From a checkpoint of a small transformer trained on Wikipedia.
Size: 15 layers, width 384, 6 heads of 64 (2 for keys and values), MLP 1536 squared ReLU, vocabulary 8192, 63.3M parameters.
Training: 679M tokens, 5492 steps.
Each number is 128 + 32 x the weight over its row's rms, rounded and kept within 0 to 255. Layers, rows and columns count from 0. Numbers have three digits each. The size before them is the row's rms in percent of the matrix's.

# down: layer 5 MLP down (transposed), 1536x384, rms 0.0408, rows 414-513, columns 320-383
# up: layer 5 MLP up, 1536x384, rms 0.163, rows 415-514, columns 320-383
down414 093:143146084159146150084171140191175203171142112115055104205144132149116147087072122136109130145160127106104130063165150207165131155182089212134198099105116105058167122172135112181209152185103079
up415 043:132086086079111116141083086135109083129133203154154098112130130186118165140096197139113124152066137098164145189111128162068144097109114170146105138138114110137080137144089086121138094111118154
down415 043:193122082068164114139180054109104088156145130147112195146109092120158130179170127092115096142121122170086163087116144122103172113178094158171135141173087166096126174105164108143063051119137178
up416 103:098049099169094072112130152168091123088196108146080125135156099125127085105196147146099156167137093116176132096131135125111133140162170122142139164084166158124147094119082133095112157162158110
down416 105:204127106173145132150119120102093159147154128142188151078115106196141111124145129153111132145079116090097143119099110121130074188108039139113087184102158172139154135093124141151137104163109141
up417 120:149112088119155083108119166127128116116111042156145136165084087136142078104140102099132095203134127110133133167141141128163112113141172103135108135122086099147127116074080179112097108178073138
down417 145:095140081193185146138146150127184161079125167115114109147181154185094134099117168147101084140135127128142114106150161136115176116083067202145087119076128150105094076121131144147136119127100126
up418 094:068153163144098164120084082140134145074115101137076132139156117141110064104121133132180131126151147068129124098139193091185167093114145160122078154062092113161106128136165129151099109110065094
down418 088:120164170145133106135114138132116145147131103110097113117112086056191122139137169105150179162163126178108068107085176134131082166105121097099139120154132176143107185131105138127124095105108126
up419 134:162129216102146079116150161160093120124092136198140124130140106170125134133174169156097169094151089152166151147088124141060102086107105116122140084124171129145155173097132113144097081079132117
down419 145:123099231146159143179151169143121101105084157079126103154123148090147124101165175102145125119115070113176084177108125163061175124160124070081150079141134174115089104135193071094139094145131144
up420 027:087129114141120139174198213087086117157179171079100140038159162115132127163139146076131140187093138166190088160158143124133217123140150135095107203140209103155126046138056105123139112136139187
down420 026:093102127176130107095117086127131137120155104133126092119104136087165107181103096105141109119118201170153169059131126131151128143128185136108145124099101087228092096073105111176184155061120143
up421 146:138126148071113072117133126072003089132116069095110119118099083173088140088106171154183102113129167111128131112125154146124080137042054119122161122134184156167151148180110092135065173083074149
down421 155:095095113116074175147078151095088121174140105110107152137113121112082101106172098170139118086130097163099100134114129134099131120142086116087190130099106153099100120158169124134126136132206108
up422 097:150105097148133128109094149124117129062159117127161145082094146138133118143040235197107125164065117181164096120107167047168155139130160114138188217173097158161182116151155099180127158059167140
down422 093:101112100130154091105153114243123118118168165092169156088120173177109138206078138147099126114158092150176126191182151111160117089139122125075126168154117169109116152126099156119113080113121137
up423 143:081173136146155105163126064110166105106142127104150159091031085141133177171072147137143115176118157166137119140058103124131100124112099156123133099168106124092186177111100082108146132128088170
down423 146:105115126134165168111077100136234126097103146168253111156117129129131095054164135126142163162131122115139106113097112126103168122094148138130118138133121149121114071098134159098082133146147137
up424 114:120140101123157093114121157188133141110146085135119099189073121181152155176084169179152138141060144157140151153132148084081170114147100146050150114122142163150079108108125099136129174136067142
down424 107:136131094230095108138118176126128072112169151137200114126143128157095119120122149130147131132121152096092084152165171087157168094105226171172089072115145109163143170146082145168131143160135081
up425 116:088052083087152091141116077127106129073078126159130124144105107159169162123084157096139094128165125146125119077131151157156092205124164088141115126129155162103158121165167166120130128071143169
down425 114:118119057130061098111128211164168132082107185093103163104167122143124112111074142106140174127177137114159116094141084138098099108123127126092138082152136086093122125128125085076104183111159127
up426 114:144092158165112104143129143110138205107094114105058123127082144125081176081144188124136130107162143162106090140154100075115135122151093168179072185127175167124171140099101107101094139091128096
down426 128:148110133222162162090130120112135147156167049137129150166094057115152116128086169132166107137096124126110143170133109198117153080132085143114126206126175141079093102125058069108081120159114113
up427 117:100146083113149099038104110114136057094093139111137136178113111137168080134181139076157114148106161134159112191149110093142108121133130082150095183105151114082092143125146089163160140147096131
down427 112:154154137101142187105115117168122146112112140169063134091151088167154073111143138115129153120148086111164085124116132154125136176178158134136148108125140129145116047097084165098108139074143144
up428 072:080163151100114147155085074135149097174164191098074117135157099082144133145148091152144137156112112070116144082113118151138127123155118108173118143094069070140121182144140212102109126118142120
down428 078:120139141104162137144138107149118125200162136162144120120131135132154133107128187128131097137092145089090130184141110179086154120132152133166150185119087129147162083045150115115114171106183116
up429 047:151102140097113062149126153119077123117147093108168169056116075094129089104118101110119119154097156167139147134075118051162135141107132131157178138108097146133111081116126184192103166125127124
down429 045:144081122126156131067190137155166148063150137173144166118147099153109147094110194134159104162136115147162176138095179126133093157124123133162141122159207127105092115094175077158115129103102138
up430 131:136102128131105109106187137146170148044110111113155139105118109145153115082158133123091121110115204131104129185137156165157052149128128123159103166191096122121149167086166098106121161094102088
down430 139:151079130106111145191146154152139036118172147132096104196162146117090089186114140096069144157138133076138100097181146110135117118141131130111084199182116144113117099183204078139128105163114184
up431 112:127174173122121196099096099194064085122116113108164070091080099132119117117087063153137054097175101112155141103103140143074078154136107137123166087060102112166188127112124143123145152137143149
down431 110:119205093100171127144110128149186142133157133136061140132088126112172199113123121121117094129139167116112130062070178167089108109103096131171123154099112078145110088124127117125095143148147098
up432 122:082111132158137089087182109132131149103085143112196078066168104141165104114139078126109086104183166083109091118157107229088171106143111126196167144114151161130120128153157102111125101121091115
down432 129:152110204080133085088114122123146143079111171024106096124175124106183131089140139141139165148128138099135114129168118144153172140140122144108189060155142143144113108152120112123122182150161153
up433 016:159139140159153067135172125164091090173118090101101121103121113092152105105092179120147114122152089111102193098111171112145119138119134133112103123150122085106085125111129133123068153086153112
down433 015:132146132174168116113091144142116092139099102093152125076115122129145185088057184126158149179158150079172181174108112133129121142093126133097147119120049058146070127110058102106118156125130112
up434 099:125114067092135124112111188072114096214141106177114149111134113114137116091169154100117121086170143139118114110159125103215180127114101054103136145077018175107151097142103149169105138142096073
down434 108:123152112161138169149029149123132120150153110177067128149166207103132146118128134140166143155144140098113123135122167160106164126175145109125095101077110093158162119096115115096111129147137119
up435 102:154100179107146166157098116085195150083114158085163146069130117125155142109192146161150085208184127115173194070204081154239157100114055117076166114130142093113156165092110104136149098145104110
down435 113:133147159151060167116081159111134168141084163128167120080112093120172130127099204107126087129150113128108174098132089121158102139146109122131134112143189163117163124139085135108153077167189129
up436 070:127128121143075123116108161134081144107109091106143153146093077114065114080153107095127065077175177166055085119146163172142118119156101142080139153154113147171171100164140126125081090146136121
down436 066:130127135165135114187123174165122181121114051084140143085123111119054104098140101084136114102165108183092070111110124169095106080092162124132096106148118113144155127131132098079098120110182194
up437 097:176133180149124086158150117128135108147088097132130129142116064111118150141163074113134155162126103064119101131187162143118111122096104136068118201151112125135156095136094201094200133160099090
down437 107:095120084147084073127142090179145150124111112142170079091034148169106113134120111130057130139092145076170159124136156088125076140154122119074130157169127071094166111104115129085089120120126083
up438 114:104131138122118099116090186053114116120166147094162157119130171084110200146126127114135084141104148114116130122140150155108103191117120157108130119145156169154094141110125170122142145156159181
down438 106:129142068183118195120089146088112068093102175101125087080141140149156140137140120136133130134148142131104141202120174175133167122201138088122084130101101104209197093141144089082124175113083133
up439 090:133085098044113145089169152129132104125161088098121160122162174138077141111159125137196139085163162116115026069142092073132071119137127085083174095062109158117155101110139068159136163084110173
down439 097:157107136102104133111110149114133168141116098094186169117125143161129117134113136164152118075179095119126135163176154108163121092111152114136137119117165129113116146083072110107164163149118103
up440 081:056120114072125082120131157124120128159088099103133153150105145081119176156142145070179125180093096111114153114097088168150143133115108130134154133079077137135148155166152117133159182129131081
down440 084:132178110137124119145140140148110056146067112157099151165059127133141166142112140093138098133108156103150133111142078169146111156108174150147232163087146138150103115100099122129128105108126168
up441 091:114101097128122101151120132061134144127076142074134171130106173127158148190119153117116179116158070115094116127124164185150142123103093090127110154116129110047083095114164177138116121153150152
down441 091:163138116103169144117113068163108162120106129160170183115137184108211078120088147146139137141124123180070130095100135156084102102095168111122103076118080128153132147118202116085124152100119127
up442 107:135171131121196137117126126122134137188147105088154132108135091129107136063162116123139135108147196144103145146134093145157141150086099131041120146160167110139138145147104130143110071129168151
down442 108:141148141131117156168131174116145179071165132162158189154120122131109154123132092142088123119102205109134146181086127112061161118088155115105110136123106079134137144200112150125115076177154075
up443 114:120113142112133128098164152139168155158101170097143136110114150120146136118119156116128171122173154156105185118136119112135076118111092096154116149081084170127108144098090117136133107115146154
down443 110:181132144157160160105147118115136184135168126157156156159060150123135121147106065138120128137156158126140179119176179072127125142096129105069121114046096132161142135109165124100126095124129171
up444 132:114115112147117103085080117145134161157161166148171105172172164148107107144182141099123127141082136133157139146076101152109052119144072129132161104125146181095150117109140140165131140112111159
down444 122:093090194114138086104083130124172176075143189124193132123184164122119076132142182142120087171097093126166123099135182183111152081130148094125138104080118108057140112097097156167074117167126153
up445 125:179120115104130137103138118104169157098195107140123142122143137171106147163102150107092122125093163110189082155119151132153138103077095168129125118123127115163086138134098110107142081148113114
down445 120:103142112061182092145133156144163169078121170088095135164170096111181083132100102167127115232121114130090100073060119104092109082112054155131156179102125150207177122101150143156173150161135083
up446 110:145121103111101102125078053094180129106061104158151128159139090107150131095109088139116095112134215110093107124115105049157123150135104131114116129109104138155114181100145134144121128164166117
down446 110:194137140106073170144066085152178102164096075113135153155113100125141138104138150094090119124166130182093120100096103167092146085151065143166132146162115068146043129088090119170139155112138118
up447 102:097149092110081132103145114146171138145123124155140144117075096115107160140092119173103195172120056124125138170133077149132109164128077154144138129116148124121148106158126135128080084128193137
down447 105:124130154096152112089150091131124131072088113139125083122158134099142136114150099100154104197103168171160090176094160129146139098139063127148146169086093077063180097097091138155160121072180181
up448 064:178090133142154142074153080165145139168091112132078098129166173101148109159146093140100098129113157165162106076118122139124090131170219101109136137133163139145111074149143085108133078122041094
down448 062:127150113136112148167088110084079154106155116113150142105086155141171142144057164190114142142090155153143132123143085112101106182118145150102177132160138132167139147108115092160136159115127126
up449 116:125140140098148140120145186194077099138139095147105078125105123180117118103103131190089077093149181125093076139114123103096155125091130161153120103101141193131087172121138117099167168173143107
down449 121:156143140115070144191144102161149106103125149095117134123135128175146096156086109120132112186217160133123061131131088107152154026159160186147137103103109130045153147108134130116118069098121092
up450 111:117133050054059051091110157162106120160102126131135173141084102188146145111150101117130135126184106112146167170087124144105156200086141087103149154126095106155093164128109066185123164137114068
down450 115:123138093141121134100065170141124140138171118131145149145180138152129166133119044091132133121159091128124178143138134131116176127101098187074123131170106106144128084136149124124157158154129099
up451 094:120052123164140080074152161141139204137132133112116113127123152150135087058102132147126126080085173149112133101150133141097070119087143151149103133097115141188084189129191147182141104079155119
down451 099:162129073096100114110141132091131187165090115115067096099050096070088175118129132142122072174112117206114152088102071074081118123059135116127112120143074145131150148106105091174161128111170133
up452 116:160161143169098121124080133102104131131097082130168136099133107113122124157071074141121125116125116142159166159122153175164084088116112115110185095130131101121119145157130103108155135155133133
down452 114:158149093148163180158089148159094112071127082111156153105152121167140144162142112107127105152137115132159110116135144143112127203094166101124159155116214124131037159142092152154121096130146158
up453 115:113143118057120178114114064120135168108138158183158123142078141201108175113177162097106126043119098120141091161148092133198104112118154138097127126187106177080082119151136105089156130141072084
down453 114:130157151127117226137113073137133148088089095106129180104103153148167110074136145117131114082137153079117139135111128147129118158102110153124120095136127150129119080136135126174084189138155121
up454 107:053150161154124061154054133140152071104149079045126094158103149164152145123121106146167126137093122152137079094110177085096158091159165098133201175171138110155108075078112113118153131127127108
down454 113:128161155127089128131153133151115169110114154128118049135110126162192125113157131165074123132158111081145162126121140104145117043131106147154134161163170125078145111150074127149168122155099113
up455 120:143067091144129148093097143063083083094129139121144093103111100187205167120168119169113120053117113097089147142057148109155169154131171111039182141115132091123142149160102153150104131133118120
down455 124:133155156112124156126157100152147122133102143146214099131154180091143168109125137143126157148152121064125151218104155188141138144098133135082104095161145160158157103108160119118106096111093128
up456 097:123094127095145090125123179099157104203125083128166149080088117147096176163134129144105172066128137172097073085182131180144150155162110091153136110152166126117090138090127107121112114156080148
down456 090:089099115104146169118070183156150158131108106091178078134108161127085103103093134096121151157108169095125098149193149159144132116122127122150142135110128107101116044123139098118174108130099114
up457 044:153109128031166099152153139142143100139111099078109132114128117110088156080114139146164130070110110115113118126139065154100115143095188138132076168145208134095124090124181125172121136142130099
down457 042:143158133082132164169148071095123132053154113080144176090152096109126115121121133129104132048123108110110147150157083113096123108096206114116081158098078116100109172135141153127128060159123110
up458 071:115136110146026079133177105106110143150116151062095128145081083141150132112141094104171127115107191151141129137116151174124095154209148071130157144150101064157105121111103153122083136090109099
down458 076:111093134158107151133188111072137115094132159076176128150096111069098111128125153147178127175148165143144116134131117169128071115105141094140144122125172129148103107107100138116136118151121090
up459 128:158124137155124136170105126143193125126101173146164171175181111193141147127091138140088076107159111126164152135158145125174136096119115138114093141136164126122138134124122090152099196111091095
down459 134:122139194138129139097125136126119152127124069109129141135115180125088135076098089106166137166155187089107148150137088146101094137147154068155124124069121118126146108099106115094148108096055106
up460 133:176182080143178168157120154116117172154130114110106144156167124127093144093166107193149070145132120089162166125083113123127160070083184097106134114109131105121153124176134160163134177088101171
down460 129:149091100105131084095116126143119149116174147121088082172118121144150121083106153183137134081078096119111155157159132143016087132095072185126133134139176136165153118124191131109111155177124118
up461 080:104134199089064163106111100161098146057151146154074094203134130094129126122138086077093140100106064134105152081102156142120141127080139124117091144152059107133125143157105113138154092160101175
down461 075:115133127109073126092187076090126139137162153091185131147137100122059121197175090140177154167133115158219066131121190127122115174089181064114130111135109147097124125110139123177115113130066173
up462 030:098137076157123096131132172152130098127141095125169126094154100172122096145093125109116111179114144083099160134101080081150097127033159196156155094034125125192135181133131176120126110159130134
down462 029:130106121132121148115081148116119115113153153134124096139150150143109121152151152100134100171022200130210110113119066098081171111084132144133134129130206139157136085089107122216152094157127080
up463 075:101110142133140140139084142145137102101123154050155158110132155070149113117171139127110107130179119115159091193123145165141144128087165157183090051178109084087088134135069171178105131083108165
down463 075:080122139183191079110179156065115086170085103141123113093141165112127118114169178146054082139148080124111074130120109158074132167180113139108075099174139126126109110119176167085116108072171138
up464 104:134145086140182107161107113122113166144129134130070138151158122167165084188164150099157116177115115054113137072088139137089098163127080092119142055168099143103197141166133113203112171145086149
down464 100:156084094173117197139145157130090112103126178135069114089087176117147107109166073129157108143146080150070118153149098142174107136113129088141174176084103112167147123179145193178161144113148125
up465 098:074129066153073090129087146135158154125098130151117138191137107147142129189138100133169125171121142135126142089135126154104111097093134063136110111131168095089090062142068113162099114150092098
down465 098:119127117124137098195102070173146125137138175133128148136123115158120140119096037111152128142199133134099130132076101144139136110086133116094095196121120134080160083096139085122149135135151181
up466 051:107089147106138188118126109155107184160154190148171156156081111117125119134150130106102113096077199137079107143152196150172194156118149075105147116114134079140147115170176138136163131172096116
down466 054:158126136158149150132084142143138159132142188113099145133079142096135120109127097119139180101114152147143079084129149053144102140103051132149138108109184112141121145182174128138143072194125170
up467 114:103158126206107177132114151139102079078139090089116117147132185116108129152128123174101136177137103120076116111152127121147078089112118098159124134115147154151164104120122168149085103122182156
down467 134:164147111098125061170156108159124052096083091115105148116145086170085134120128131154150120188138124127103073083138153122082155174180081152143125162129088147168092173133114139141105130106156131
up468 112:135145163143076106156130155156143155123163130128157080153117145153113197109116113197065156131086133179160080102117093133123083088075159131133106150151091153098107125132108148107132163068154096
down468 109:140124122119121130187114181178173110128134130140210142112189134101104178104106124133068150110156083169130127099129114170146141166113138090055125143151129104165173091127116169151139108118091098
up469 121:149052137165185148162132104069126194114113126141119117134115116061104115029173115131088110138127171154131206137195116092117143146175142126066119138100121190131079137114087125129169113156139120
down469 116:106082236095171114159139103077116051099115121131147126163131174114074078106155135103156135143104135178091098099148130097163146147148104151138100119074120122123179071092099127125128136145154107
up470 112:124084094079148083131141092100139098096132109120159192092100127123165144102177126142156163190112122113108140118144130069073134179134102136122152128121120130135164122166116176132151098161141123
down470 133:147111158092114113113127110178127195116130163165106119127136141097118174086119123152106121099155122141081122179175186094067094059091157108154075106142127104163090126123140075134116097152111079
up471 074:133159115117123170115082110149108126194143124068128103122178088179161119174149091117130130135169170093117141082156065191057130128147130088082120191105105170149101191138131169129155103089154176
down471 072:167153132125116141139144101085145149143114173146068107171122131146092161148137118138079051010201121145183181079161102107066186088165119194144121182176138141129081124129121097134147122120135126
up472 086:110124155127099127138127098126170175147131134157131150137109154170102129136171154190179060111176125100126122095123153108179137095139134071107148184122050166135087104143164123111138100169174215
down472 084:089102109098113092105135065129105137178092144126105155159103146183145112178114123118114076073064192099154176157065137138101193115114164071112106189124058135150064115138162106163137120155114123
up473 104:100075158150109105104127114127114136076171110112144047053139144109155133124153184126118154099127172104133160148128101160154083126104159220146149113084152184137138113100134168140175143118157196
down473 105:203120079154103157100130126152119128144169130126152141102097147098113128172200202155153104143186134152122181107099142136137099179093125125113105164190142154089108143189115080107068134100112114
up474 136:071143143119131141133148143160151174137136099109113088137097090122166064144135087144153109140203122094167086126072144127210140109143125158123092090104142166130141078122189194086114119111112087
down474 148:172106136107062135068201128142148101129138173095113081153159086093121108128183078138086128131164114102107138109084153073139078128055104116082116170135089166043127109109144116138169075104172152
up475 099:126100079103100076127038108112149128095075157143113124151065068177127161213128116104117117108147125161114057146146104117093099160174152132073147130130110215116112142113125163173089154110145147
down475 101:134120101136123114070116103128208113083173135093124120070067118161166143170110138164096144151079124097124137211112145135117143185098146115125102069113046153063152164129129106135101120142154115
up476 134:125159106153162106089126141095089135058156117145147195083089097106103137174141157094157143165128180094104122119120138140145168157133141061113178056119078116119158141157095118111132074167159123
down476 140:134124105110081145212224090130185153051139134187145149089201101090142120112082140148175115086119170132164149101121162191127183156139157159104150150114114121127149177088128048164107117169133132
up477 028:208120182096095130135078097120157119162128144130120190062126059073096107196095114129113089108144158143087146078097102085117143144142114124125131146172153140116145106161131163149138113178097122
down477 028:148094126159111135086114143192165148186185077118098071101122118136096133125150092124065094089103133160133149156108141183145117104163170152131151117124152156180113148141204179152129129129162108
up478 111:106134148116136101214073101137141148111137088157085142170076128126117130112113163136174163154103190195083161125128121110131095144121129089127109139111119143109109075158119145022112130087140110
down478 114:078145109128094172128117166163123099144137136113102175115111203141132099154082155104130167141138116135106146131128142105098156104124100184105136104142111130133098121112137180081105169136148093
up479 122:152196197123201154139116095146047155123119124129153135105127126162098145119149104137177094159131192152131105158074186140142137100118115146118115105155119145200076178117130201151123164174109172
down479 122:152161082130099130141107170150121109075059065131204162148098154126165171103076138197137124071133140122135132152122112128135128193151115091118162146189108140062087146153128108106110106192142142
up480 106:125166144070151165128154069094124135142128166112132096122146126115140125118121114157106166169091128118176162160130028127143078103139041131126137161091153166071160086083101146152117117120118131
down480 107:129131148136105086072144147187147118129079160122090109129196120135094124170140137124107093116187086130061140110128116194159151147081136121160143141137170138093097135189177170145142108056114061
up481 117:114096174106094105165125177129099144121128143111192135088115161109169147047158116107099152184112119091103110146087055138096123105116137116144144070156123120180122153124151106124116162074111167
down481 114:129155072081111134084101139096111163115122097152072108149162112146167149147131158133140094109181120159156108107110109114117169131169111127175103144107082071130150149097115189146103183084090063
up482 084:115130142122165148098092106071125070154102142153146127095118109153125175136075135143126129170159089142147125110131138173144148121091159103190129127061161150124143177130062128102126084155088094
down482 082:135123153161123092153120063126104112113164160080164172067104148162116149117200174116149074103013133081160150134169117114092119145138095163109154082133143134048123114174061146196146086120097096
up483 010:156105109087110083040090093158155134150166070044135131166120069133179164147112111157111125159162155142098129193080165162105144155154136100165152157146095167157134144075178107094147166096086093
down483 012:092108136160107133128106119099165122102149181088148122128140106124110088145139088154090119112092138097127130108186106151161089178133150140169139128148079164159109131117182114070161145147091101
up484 043:075141104089060133126100111168167135170115089110174128110077174122146144128174097128130124124133165184127038177100092137170132115121131107144139172147109134159154123138152069134141126101183146
down484 041:140142081071124181130111126183098056168120104165140100114138120146157113126140125145055144082132191099175093121175113105132097140161163153158059189101167143166183141148100141128193068133131154
up485 096:180113165160049096109128118129126074117097164077152157089182156187118144174112157056124112149148080095139112105149083107115142073133166130164153176114153143111142100124145065132133107129114162
down485 105:188126095189127129131162163158122144081075132133171124084133133188114115164137130092152152152123083106090140150160140184117172134105199121162179129083107117160130126167150103126113056127145176
up486 126:056129162125158117102141153143158170104125137129135094154120114138130079156173127043088132140097158169220070162158131118079071130142091164082100230150119142144175195106149119147197092164124139
down486 112:143109093059141171176105110100111157122081142100128090154078125130134133137118181090119153146148177132133131140138116176117104097160175118152075085139094100138117160101183076090129105042144186
up487 143:142064171124103059159129114144096114121131148117100166190123118179173140162105141143139170124115140108117141086148140121125107137066121124106091083189114060130101090118109144169130168135134090
down487 138:123049107161115145129184105198101115159102145089159159116073118137136104118136150186118173168132105130086146117110109088132087105105159160125112091133112090123107048115067140098123141151097129
up488 113:102128141096119070074060156156151121133150134121114116117122149110136116085122145120112129102112094124201106099191050136102114130137124156138155170123099118116156156117169155129144153119183162
down488 113:151159174123128173078129159148167178154159102100148053124150117095104179168127112114112132139119128150141117150101059132117127108130163170073094164084125091078084096040132145153102134151163146
up489 044:112179099111131179169131139111140148161133143104115105136124135172145132101179183130121161117155128126157082112100129159138146116070191106114095094156134154103102146144137175127162100109153128
down489 046:137101118098145096167099104118142079194110111156084106135134154119138108108115144116141130107086118194102136076108140167141031124118138085174162037139097187159137114091115093086143164127130144
up490 115:144152145119101086160130096160095173171136153117143159107121106159071092132144078144080176162211112098095124101084079147158131149172152194088129122159100153124075089128129173084099154107104098
down490 110:133142147131137130086164095132110168167184099138129111142112062114159107136101137151128237128106123148116142116112175108151165154158058161116133086162138142152112125109167130169124142167152155
up491 131:120098126088112072114133218107105184150138120090127156079168074091111049174117112186130081145093077076156176180126121104130090097109167103163131081153086066134183140130133138147150097131118130
down491 128:140112088162158104081135165159203091131104109186098117159169088140144046160117134101139133124153088142114116110203134093098145129137098141126125099147230113055122130059174070059142105202142065
up492 104:150093124091074132135131133125123133183112192075120154086064109114096107100124143096122120187147146158123176117198176112168100104114125112077131130117064166124117136164089135093123133093086131
down492 112:188156106121102142178186164140139134103059126092136110133128122178173104137125142151138128125108135082198137147113210105102142196160175133116081147127128128123128100123098139113142108092125145
up493 024:114062157156100155077117155162140051116072127102172121103120163098130124107146154157126111107156158094095122162124109087145081183124120132135130142076156128104099072151151102136138119156124174
down493 025:140105124087097073095108129110178130103116069090162180061155135114145123139128106118153075104125154132066128068136147092065107152131097143138126116146169105150142103089185114107179140115158110
up494 041:110141185057136150143121143082124110116081144117156211151141097119118145129107152119027196116115119122152068117137121162135169157152118172099140136137144152124076118134134144182073109110157119
down494 038:063138119153148126094125115104083110131095132167190130091186101153110125142148109112101107134118097180157104099141098148173123122096159163100104137178135107174045156170120136189115095104171117
up495 037:156130099052105166109145101109106099157120134159116091146157174112110113111055127176107094121152119178137182045120166139170149140142093148162163171132121131140076161129123114120096051098064148
down495 034:100163100039163116081088093111102131135099171162112139066117199112074069163103107148081075121158114156169204130149138176150148152100110106147111137085154163104085099174174115096153063093074188
up496 066:131152101069131127159112114087099153153200126113144141133131110171148166147096121210099125068167150142177129150150176099139163127139164152105169109096118090141132095118141171139150161078140116
down496 068:113140161113140141167198186177113149126129174170129112164076120153097138160093100162102158136194131092114117136188145115099160171158161094189131130167135080144097154150159131127123116072118128
up497 129:142176165121080102155121144060147146100138104082127133200146136119114220097083149153130183095148099175104110142169120098178060151171120167151124163117135137022060130148150123091155137159127074
down497 129:094159195205138132173128093147119139167078112109111163125158105085080102165153150156145156099138125145132135116130188125189160138084083057067113164127191106110124109115089097160159079201080130
up498 102:111107134105173133155100130135097099158140149095214114101147202146171180133144136132131126117114081119121109110121133126158141126116085121160112108107114073092143138112105198137177124093169115
down498 098:128131147155125199181151109135151130181113135148097110127076106135123141159136095140147206104130143220130103138108129164145123107118126144111121106181117158131170170152169078181072147069132138
up499 141:099191150124126097157136193134205080173113106090079099178144179127138125067100162134137090169154154110125130149130174070127177154103128159094171145125086129102142187099124143119152176160176147
down499 137:123181137110135141156150107117142127121100139125080147130164089167135088082078144143124122140084105112159109104190065103062166065153140118117133087078108143110070108137086120137161109100110132
up500 069:083156207134134072129202116148116083113136156131156184167134112092150085066166121175095125107105151095170200124153138060137159159152158133150085082107081151102156070104168101114127105157117165
down500 068:197141132178135185124146151157146104094119129098091111107090139145157118117133129209082121099101151119150175140156133114138173122166114138171175105155157122100165155113123150141147124178093119
up501 115:090129106089133136129102212142154163125113115092124135104175118105119160132132122089106169170134121159094156128147145089082155144122145138126205167147099167129193106188165118128067142120157127
down501 121:131136193086172207136177132121106123132096212102034123112100105150130074164137105163154169132151157145132114044155117104131129115084139098154122139164108157097096124070138088145092179120108173
up502 121:080129096122119098122166130164089105104079115100083191158159168068142133123167177141099166132128105083128196105130130092149140180122204137135058121134145110140139113127140113119152134152118088
down502 111:114153117138113170100156068167112150098107165077178109113100126077118055130064154123047153100149119132107121196110161113139165141135160106151136163136066111171106176154145123110122166058086161
up503 080:152117141119115121142094166090090127140068078146083100091079122119154179096129192105124147123076127077149096146176139062129090111127144087158178110120117089105114150135138092126110122118149146
down503 081:119130123113140149122130135169115129085115110121141162110114039111155124148148182149186081112156183123145099162152123104195152103148113147157227062111120144157126199152168107116094150184069156
up504 114:127108112113134199129171107120123177088183087110078164085100146191129159198149140183113156121116094106134145169168163158115108130116090145140120091171114101115091126080085146121147091121144103
down504 106:113149074142152140182109123142136150133213055075104132043109114093136118140052114156109148176159133123094145141177057092132107137137111136106125150145104153139096154127057110073109111080173177
up505 092:165161157145128164141180204194109121146115142161130115085112118116176141073191134145112133142095170140152130130107116084132147136159161143073121122102129162122133114095070095120136148160148090
down505 088:109100131157111138177099123149088153103107153127098092149157182125207071102138101172088136188143140099094116132155113088171166081171168120128069135139150175143143120211140152138188107087130111
up506 047:111148149105116095070096128105138089139184159149139136151179105135148126132087162139125150094137163079115153159166142123158119129149126133140179135147184151108120086123107148136145123116173095
down506 044:160138076096110189115116136160098182131135156162157131187097121134147185124142090161127179132140126177124179110126152129102136122098121087087113145096179164174109069095186167148170117130144118
up507 138:105198066107088164131115131088163138139108158117118099099153116134116100099139075094194116090150151142144095122138163109140137102148066086153172112095104101083196145166117137153129151129103186
down507 120:096103146211116161058140196080104137139112117141131071129146072157202134070104142101131069120132140167109053135170116081128133097119120112183143129124171138110119144122107150115165164170143111
up508 106:135117119147165087120116114151150146156165101137141105115212130142079095137152146129195122084132116068127132141145175116102139174152185132126116136116112106086069104156111113106119172169147135
down508 104:185098149146186116174082092173049103156089159177127129138167150136161063122091093168163159139141186184129121129157149115103091134157118111164108191154151108098160148153128078072132134109161121
up509 139:139127158137143062138128146088094139150152139142130110183126143104110152155133106066113161111110145076122104077176135091125114136130137090140179114186146105153100122129132106146154106126116109
down509 124:098137139121120160082088129135108120143118146116114131152133083082170142082134126129115154150120082126086111124129111136107113171177102101137096111091107127166126099091076108147195117117125068
up510 115:129109123115211147079134130108092093146121157092119103106109158130152112168159076112087148125171115144192101171128081140112100122117088111115100142111123105143167118143114085169129129138117163
down510 114:089114158132143115106094138160128104050128108131132170023119123133164105104164141143096171159095151109115152157112132067143115100149163078098137118045138128132109128162171113098201113142118154
up511 071:127128132135132121155104166151116110190142145164152117188112096124101168107168101134085108141126163122144111152156124152161152117171082180089137158159110126101181149206165116140106128109113117
down511 069:111062133102118169136103135141051161092147143186152136120094160089115143109129074129186129134143113144104157106103129127116163127198081089147117138139084148111066164191195149096156108127104154
up512 130:098133135110082122080115093149113101108138136164113189141104105135088110128101122124141160144138171111094094117150119074178133099175169111108065148112133164023091122154096137129104122095126106
down512 134:185132151138175142083135111101080100161107164115188065084156178139071139169146131145144133127120183107165160149134097139119106098106124142038122146125131111182065080143125086158229173143130148
up513 027:072167182182081152117185113129115173116136090133049126103122146112155131123169124114126133111124170135152136127140146141126151163080141133078119131106118157156139135115118112111138211098109105
down513 027:142171142131123167198071100099105146081180094149098112109111162171144144089132092158137164119098129154161080109137066122100101133130178111128118084179118124146128140085167131141139157097106098
up514 056:112172051125072092073151183171103085109092094137110141159145084059104075120193137115167147192178107140101099141115140091167079080098135126125118124170092083125123068104103127123212142158142106